config.yaml
n_layer: 12
d_model: 64
n_head: 3
n_kv_head: 1
head_dim: 32
d_mlp: 192
vocab_size: 716
activation: "swiglu"
norm: "rmsnorm"
norm_place: "pre"
norm_eps: 1e-06
positions: "rope"
rope_base: 10000.0
rope_fraction: 1.0
qk_norm: true
attn_scale: 0.212
bias: "qkv"
tie_embeddings: false
parallel_block: false
init: "normal"
init_std_qkv: 0.0625
init_std_o: 0.0
init_std_up: 0.0625
init_std_down: 0.0
optimizer: "muon"
lr: 0.00581
lr_mult_o: 4.0
lr_mult_down: 3.0
beta1: 0.9
lr_head: 0.00955
grad_clip: 1.0
warmup_steps: 0
schedule: "wsd"
decay_fraction: 0.641
decay_shape: "pow"
final_lr_fraction: 0.02
batch_tokens: [8192, 16384, 32768]
seq_len: 256
doc_mask: false
train_tokens: 149600000
steps: 8716
dataset: "wikipedia_en"
Each number is 200 + 20 x the weight over its row's rms, rounded and kept within 0 to 999. Layers, rows and columns count from 0. The size before them is the row's rms in percent of the matrix's.

# layer 8 MLP down (transposed), 192x64, rms 0.303, rows 77-93, columns 0-63
101,234,247,196,202,206,193,214,183,226,184,195,195,203,199,183,171,230,210,219,197,195,211,209,189,175,228,210,191,242,189,245,205,236,213,200,194,175,235,209,254,208,211,221,219,181,195,197,215,190,179,202,212,223,207,209,189,200,200,194,232,174,168,190,189
096,210,205,215,179,190,194,235,211,200,229,188,176,165,184,175,243,184,196,186,226,192,173,210,203,192,250,221,196,199,208,191,179,177,193,198,262,187,206,188,229,207,206,228,228,185,195,184,225,241,210,230,192,207,204,209,207,211,191,192,211,209,192,184,206
105,233,191,210,189,181,174,182,190,229,196,187,188,185,194,202,220,208,159,179,207,204,210,200,198,241,185,178,219,239,182,170,168,226,175,210,180,220,181,207,268,188,205,221,195,214,198,199,222,211,183,221,180,197,185,209,178,208,193,183,201,229,213,201,194
099,191,225,189,226,179,217,193,221,204,208,217,134,203,207,168,191,216,171,183,220,225,213,211,189,222,206,209,204,214,222,228,195,234,188,220,237,193,216,215,189,173,184,183,186,217,183,160,204,207,233,222,216,212,203,225,172,207,228,204,185,202,200,193,194
098,157,179,196,181,191,208,242,198,212,215,220,184,208,217,190,206,223,196,237,212,202,210,206,194,222,179,206,189,222,185,186,186,231,191,168,210,237,253,173,203,191,190,181,212,207,196,188,178,213,218,179,204,213,233,227,182,201,229,213,220,201,227,169,185
094,201,180,194,219,195,231,204,228,158,219,219,168,196,224,205,229,189,183,195,193,192,184,191,201,195,191,227,215,223,194,194,221,176,168,167,175,217,187,194,227,219,229,177,232,225,231,186,189,213,178,192,237,190,190,173,225,191,211,229,168,189,195,192,196
092,221,199,204,231,230,173,190,206,168,229,212,211,223,180,195,204,203,195,213,196,180,202,184,155,229,182,156,240,219,215,199,182,223,183,191,235,167,202,218,206,215,197,208,201,195,173,192,220,174,231,191,185,232,201,178,234,199,213,198,197,207,186,195,175
095,198,173,204,188,193,171,196,183,193,184,225,214,211,216,168,204,216,211,193,187,231,221,198,235,193,212,205,166,219,187,186,203,148,214,252,199,199,226,215,203,194,167,220,183,202,191,184,180,199,212,239,233,186,160,183,195,196,226,181,188,189,216,195,212
097,232,209,221,200,193,180,187,174,187,195,177,186,194,191,204,183,215,206,197,155,229,204,194,200,214,220,221,223,187,205,217,182,221,195,211,184,211,152,219,192,136,206,198,201,207,193,197,195,228,225,194,225,199,212,221,199,218,211,244,207,208,207,160,233
097,206,201,199,170,202,188,227,185,203,204,188,198,197,189,187,187,212,222,201,197,180,224,195,237,224,216,179,232,180,193,238,182,203,202,249,199,183,228,202,212,183,200,216,163,186,165,200,190,185,185,211,203,222,176,214,181,265,225,225,183,199,209,193,186
102,207,212,188,185,212,185,189,221,174,206,162,171,208,229,207,190,167,223,190,185,189,222,216,180,198,171,230,191,195,189,208,179,166,179,192,208,215,193,234,184,168,198,221,158,177,213,174,211,193,199,226,213,196,232,226,176,205,212,219,163,202,197,235,208
093,195,204,206,176,198,225,179,236,196,199,208,157,200,207,180,235,153,200,197,198,205,210,189,228,186,197,189,187,232,223,176,217,204,196,208,194,184,222,188,200,251,194,175,189,169,200,176,211,213,221,219,201,210,168,223,225,199,194,222,191,182,209,156,221
090,187,196,181,207,183,188,206,186,176,178,161,151,172,220,176,180,228,231,217,172,212,197,181,222,183,199,189,181,164,238,186,225,219,207,216,194,192,205,207,195,231,196,212,201,200,223,177,185,204,239,194,198,235,215,194,208,208,187,216,215,168,172,215,201
107,177,209,230,178,203,201,174,209,180,207,243,237,204,193,204,176,220,199,189,169,194,188,206,175,183,210,210,204,137,196,197,210,201,159,195,197,200,231,204,179,215,208,225,198,176,168,211,196,215,191,207,168,197,188,184,216,182,187,248,221,183,189,206,195
107,200,210,188,220,212,226,205,181,188,203,229,184,193,204,209,218,198,190,184,195,181,190,197,202,187,182,201,185,135,222,201,245,168,238,206,196,217,195,175,196,176,181,191,220,209,167,183,198,220,181,171,196,225,194,194,223,232,204,196,200,155,221,206,230
114,186,180,198,222,196,209,200,202,176,200,191,177,217,179,192,173,240,197,212,244,195,222,186,198,170,214,216,208,137,161,213,220,211,192,200,170,229,182,219,190,209,194,223,189,183,183,203,189,224,201,193,191,223,215,162,197,189,173,211,176,169,203,186,192
101,188,190,196,170,180,180,180,225,200,179,192,205,167,184,207,209,199,168,169,195,195,209,218,208,215,180,201,196,184,166,159,165,179,206,188,179,212,228,214,252,183,228,216,191,183,215,214,197,195,231,203,156,180,184,200,165,201,179,200,201,221,212,207,184
# layer 8 MLP gate, 192x64, rms 0.185, rows 78-94, columns 0-63
104,218,189,216,194,232,232,192,217,185,217,215,182,172,252,217,167,194,151,219,206,218,222,199,177,202,205,150,185,181,236,187,209,194,179,196,196,194,213,154,179,205,174,198,190,184,193,189,204,193,206,209,182,202,220,227,224,204,205,171,201,196,206,204,188
108,201,210,190,208,208,196,192,230,180,201,211,184,220,179,189,213,214,157,163,167,177,208,182,208,179,173,186,184,192,195,166,185,193,183,201,194,224,195,195,219,249,197,183,215,175,192,197,202,180,240,211,170,156,188,220,217,199,176,199,210,217,223,162,203
099,220,233,180,221,205,135,212,170,224,193,163,205,201,203,180,211,222,199,198,200,166,218,185,201,223,205,220,216,242,207,202,209,168,212,202,185,211,187,184,204,201,201,192,204,193,215,178,180,169,223,181,196,190,230,211,216,191,208,230,185,192,238,229,190
112,196,179,179,218,186,206,213,221,180,216,187,202,163,177,225,205,187,215,177,209,204,186,211,173,192,178,201,193,232,220,206,168,214,172,179,174,213,172,204,179,163,208,194,226,217,203,182,215,222,222,206,169,205,203,208,199,143,174,184,225,236,220,194,200
100,182,195,177,210,196,184,162,200,224,185,230,197,209,217,203,222,183,191,202,234,195,202,215,184,185,174,179,200,193,223,188,217,201,185,235,158,184,177,197,223,223,251,224,194,186,217,216,208,198,218,182,194,167,209,177,230,183,169,179,182,219,180,222,207
099,198,191,220,207,213,187,176,203,211,200,199,216,224,185,200,171,187,182,190,219,198,226,203,185,220,181,233,204,213,196,244,199,152,200,209,214,214,152,204,213,222,183,200,215,208,214,160,185,195,184,214,213,239,199,157,226,164,234,191,212,208,207,214,214
093,191,179,206,222,167,226,220,230,196,205,207,173,195,234,201,195,222,230,243,169,200,196,158,184,191,211,236,212,199,207,193,198,217,192,177,195,173,177,216,194,196,184,222,210,153,195,197,230,192,233,220,178,189,207,194,197,213,215,179,184,206,215,222,169
104,230,214,171,196,205,200,173,183,203,149,211,199,203,217,220,186,196,180,181,249,206,237,209,215,220,212,209,189,195,200,227,171,184,240,206,214,222,199,194,208,220,227,157,189,197,203,212,192,227,212,169,222,201,229,220,200,203,195,191,216,181,239,195,198
101,193,231,221,228,213,217,191,191,200,205,183,177,234,224,195,217,165,192,205,206,241,214,172,164,178,166,250,184,216,221,191,202,191,200,180,181,211,172,179,209,217,198,180,202,180,234,200,211,214,211,192,191,199,201,223,190,165,187,202,193,205,236,212,172
111,209,195,189,220,173,221,170,209,205,170,172,225,210,183,190,187,222,189,212,194,188,198,156,236,213,199,172,212,200,233,183,180,164,216,172,216,202,210,185,171,209,182,190,194,198,210,215,207,196,180,187,197,228,249,206,213,155,182,176,226,220,205,193,197
101,228,205,180,194,203,217,184,223,198,206,186,219,201,225,185,233,238,151,194,212,228,186,203,183,226,179,190,211,186,220,208,173,175,208,184,200,196,184,184,201,148,184,171,190,174,190,196,229,244,208,205,183,214,199,223,194,209,209,198,169,175,228,210,196
085,209,194,232,175,221,212,177,196,181,194,199,221,213,234,194,208,221,159,198,232,205,166,219,196,195,205,190,245,202,209,211,203,195,193,168,218,199,235,222,204,163,171,226,194,201,200,203,195,186,179,211,194,178,208,203,192,212,221,168,233,238,178,165,190
108,216,200,212,183,219,220,175,196,208,198,212,196,191,218,180,191,184,212,186,221,167,182,183,222,209,196,162,181,185,211,244,190,197,172,229,212,203,208,213,198,224,196,155,222,181,248,173,194,216,153,185,154,183,187,205,202,197,220,188,185,209,209,197,188
108,200,196,189,188,188,215,195,210,228,174,168,192,188,222,194,149,184,204,199,205,226,201,194,186,217,212,184,216,245,201,163,171,238,210,191,225,206,211,190,229,215,228,216,224,214,190,214,195,158,241,178,222,215,215,185,201,231,203,207,229,204,206,207,202
099,182,200,192,188,191,212,214,227,231,214,184,180,163,195,196,235,174,163,211,219,187,172,249,216,211,219,202,193,201,209,201,186,187,225,219,190,206,178,173,200,224,191,190,213,185,204,220,215,200,204,239,204,183,189,228,188,201,234,213,225,236,241,217,191
106,210,202,198,210,181,177,165,190,207,194,177,203,181,213,195,193,209,185,173,147,186,213,171,159,215,208,208,194,214,201,209,165,198,186,195,203,157,193,175,207,177,203,215,187,180,174,201,204,190,194,212,181,187,156,213,175,212,192,183,260,188,205,224,186
096,165,240,173,184,196,181,187,182,184,176,173,187,201,209,186,183,209,186,221,191,192,196,216,223,195,222,218,180,203,220,212,231,190,243,192,182,202,170,175,220,202,165,230,174,208,197,190,201,208,157,190,193,218,195,220,163,214,182,204,222,188,199,160,192
# layer 8 MLP up, 192x64, rms 0.186, rows 78-94, columns 0-63
100,184,213,189,223,192,218,207,175,215,188,195,198,229,219,216,199,208,216,230,187,195,196,183,223,208,185,180,206,227,182,228,223,211,235,198,154,175,202,196,177,231,177,198,229,193,231,186,209,184,152,235,201,144,205,191,196,214,200,208,191,190,196,210,182
111,160,196,235,174,207,159,200,180,206,186,177,200,207,211,193,165,205,185,179,215,217,153,167,203,218,197,223,199,194,230,228,247,224,192,210,185,207,194,209,191,215,211,183,223,192,194,201,172,207,202,216,204,205,214,213,192,194,167,164,222,182,176,223,201
101,196,180,211,195,183,229,217,179,141,226,222,216,227,197,266,189,208,187,210,174,222,189,169,204,232,183,213,218,199,220,198,218,191,217,194,187,201,185,183,203,178,185,202,185,201,195,220,195,180,260,185,220,195,199,214,199,215,206,197,207,207,203,188,211
105,200,187,203,201,165,191,172,223,176,221,205,221,154,199,197,171,193,207,201,217,217,194,210,155,211,166,203,225,200,247,209,181,196,207,192,187,164,206,205,199,190,196,194,196,190,225,180,169,199,167,179,183,213,182,219,156,218,222,180,209,204,175,217,187
091,199,215,200,188,215,194,186,218,232,223,179,176,223,187,186,203,197,238,188,215,223,198,201,203,193,199,156,214,188,197,184,190,212,221,154,217,198,203,201,204,227,186,201,215,240,182,177,234,227,185,185,193,209,214,199,209,216,229,189,210,141,208,160,195
098,164,188,225,204,213,182,218,225,184,174,220,198,174,177,239,176,238,209,207,197,181,194,188,172,170,166,172,194,173,214,207,187,180,214,189,220,202,194,193,189,179,195,203,148,198,202,193,214,217,219,217,170,201,235,193,182,187,205,178,185,182,182,216,175
098,182,222,199,220,193,189,221,212,191,176,211,158,185,217,192,207,212,219,199,210,216,199,194,180,186,153,191,208,196,204,197,185,227,156,168,204,213,185,167,179,179,207,193,182,219,199,231,229,214,193,175,168,217,212,242,207,245,190,203,187,212,208,167,192
100,201,234,188,211,260,186,194,221,224,201,205,190,232,221,209,205,222,222,192,225,199,221,203,163,222,202,198,186,187,202,218,223,194,198,229,177,201,192,229,202,213,168,194,201,216,229,200,217,209,208,187,169,211,140,237,175,198,208,210,201,187,216,201,204
093,181,227,225,210,193,187,197,201,201,222,235,180,211,210,230,216,184,217,218,196,186,217,174,199,214,144,175,185,180,215,217,216,199,165,196,179,239,170,201,209,221,195,175,229,187,219,190,215,213,186,182,178,221,211,204,183,235,156,192,211,190,202,194,191
110,214,188,218,229,216,163,203,214,188,181,196,202,195,219,198,232,190,194,226,196,177,187,180,210,201,176,203,207,167,172,183,181,206,170,210,206,202,189,212,246,192,195,245,203,203,189,176,216,195,176,169,226,187,167,218,183,225,152,232,209,203,180,210,207
096,218,225,179,218,192,195,205,153,190,172,205,186,217,218,171,178,192,180,195,212,205,211,185,201,182,217,223,221,203,161,157,224,201,222,218,191,205,235,195,159,183,178,196,222,197,181,230,216,197,201,214,220,192,198,224,213,198,207,175,210,247,180,180,185
092,187,191,191,198,211,200,216,249,234,202,194,219,203,213,193,215,183,177,213,205,185,223,186,204,207,170,209,188,164,198,233,208,226,218,265,183,203,209,214,197,233,221,207,195,228,201,222,191,208,195,231,202,230,189,232,231,194,167,194,228,208,200,199,193
103,166,196,206,185,206,163,181,190,218,171,194,202,166,193,194,156,172,183,190,209,204,167,197,208,223,197,177,219,223,209,170,229,205,189,164,173,205,195,212,225,219,156,219,182,212,199,219,181,199,179,197,194,172,232,197,181,170,210,210,223,174,202,208,198
108,181,216,160,176,196,200,181,220,194,215,208,233,212,184,180,228,236,193,205,196,187,171,224,199,199,195,247,186,223,210,194,208,218,230,198,224,205,191,240,195,200,182,220,189,245,202,171,180,153,208,171,192,190,175,213,187,210,196,194,203,212,216,177,202
106,178,213,199,199,201,184,182,191,193,149,190,213,182,168,199,223,167,175,154,223,205,200,162,200,181,198,218,198,174,191,197,187,200,187,199,198,173,201,240,166,194,211,204,222,206,176,197,213,218,195,198,205,206,176,256,195,224,197,189,219,213,218,233,194
107,190,191,181,202,184,199,204,182,195,202,231,185,173,179,182,225,167,261,209,190,212,199,198,166,193,213,194,167,167,223,239,179,227,212,186,189,225,166,222,217,203,177,186,183,165,212,195,187,212,194,211,206,212,190,181,179,203,234,181,194,212,207,202,179
101,222,196,205,215,206,213,195,159,171,202,247,188,174,211,184,198,167,198,187,235,186,190,255,232,199,173,205,185,178,182,222,179,187,228,187,200,175,222,190,225,200,190,212,177,180,193,188,202,187,196,172,196,184,222,194,205,178,204,171,173,204,186,223,189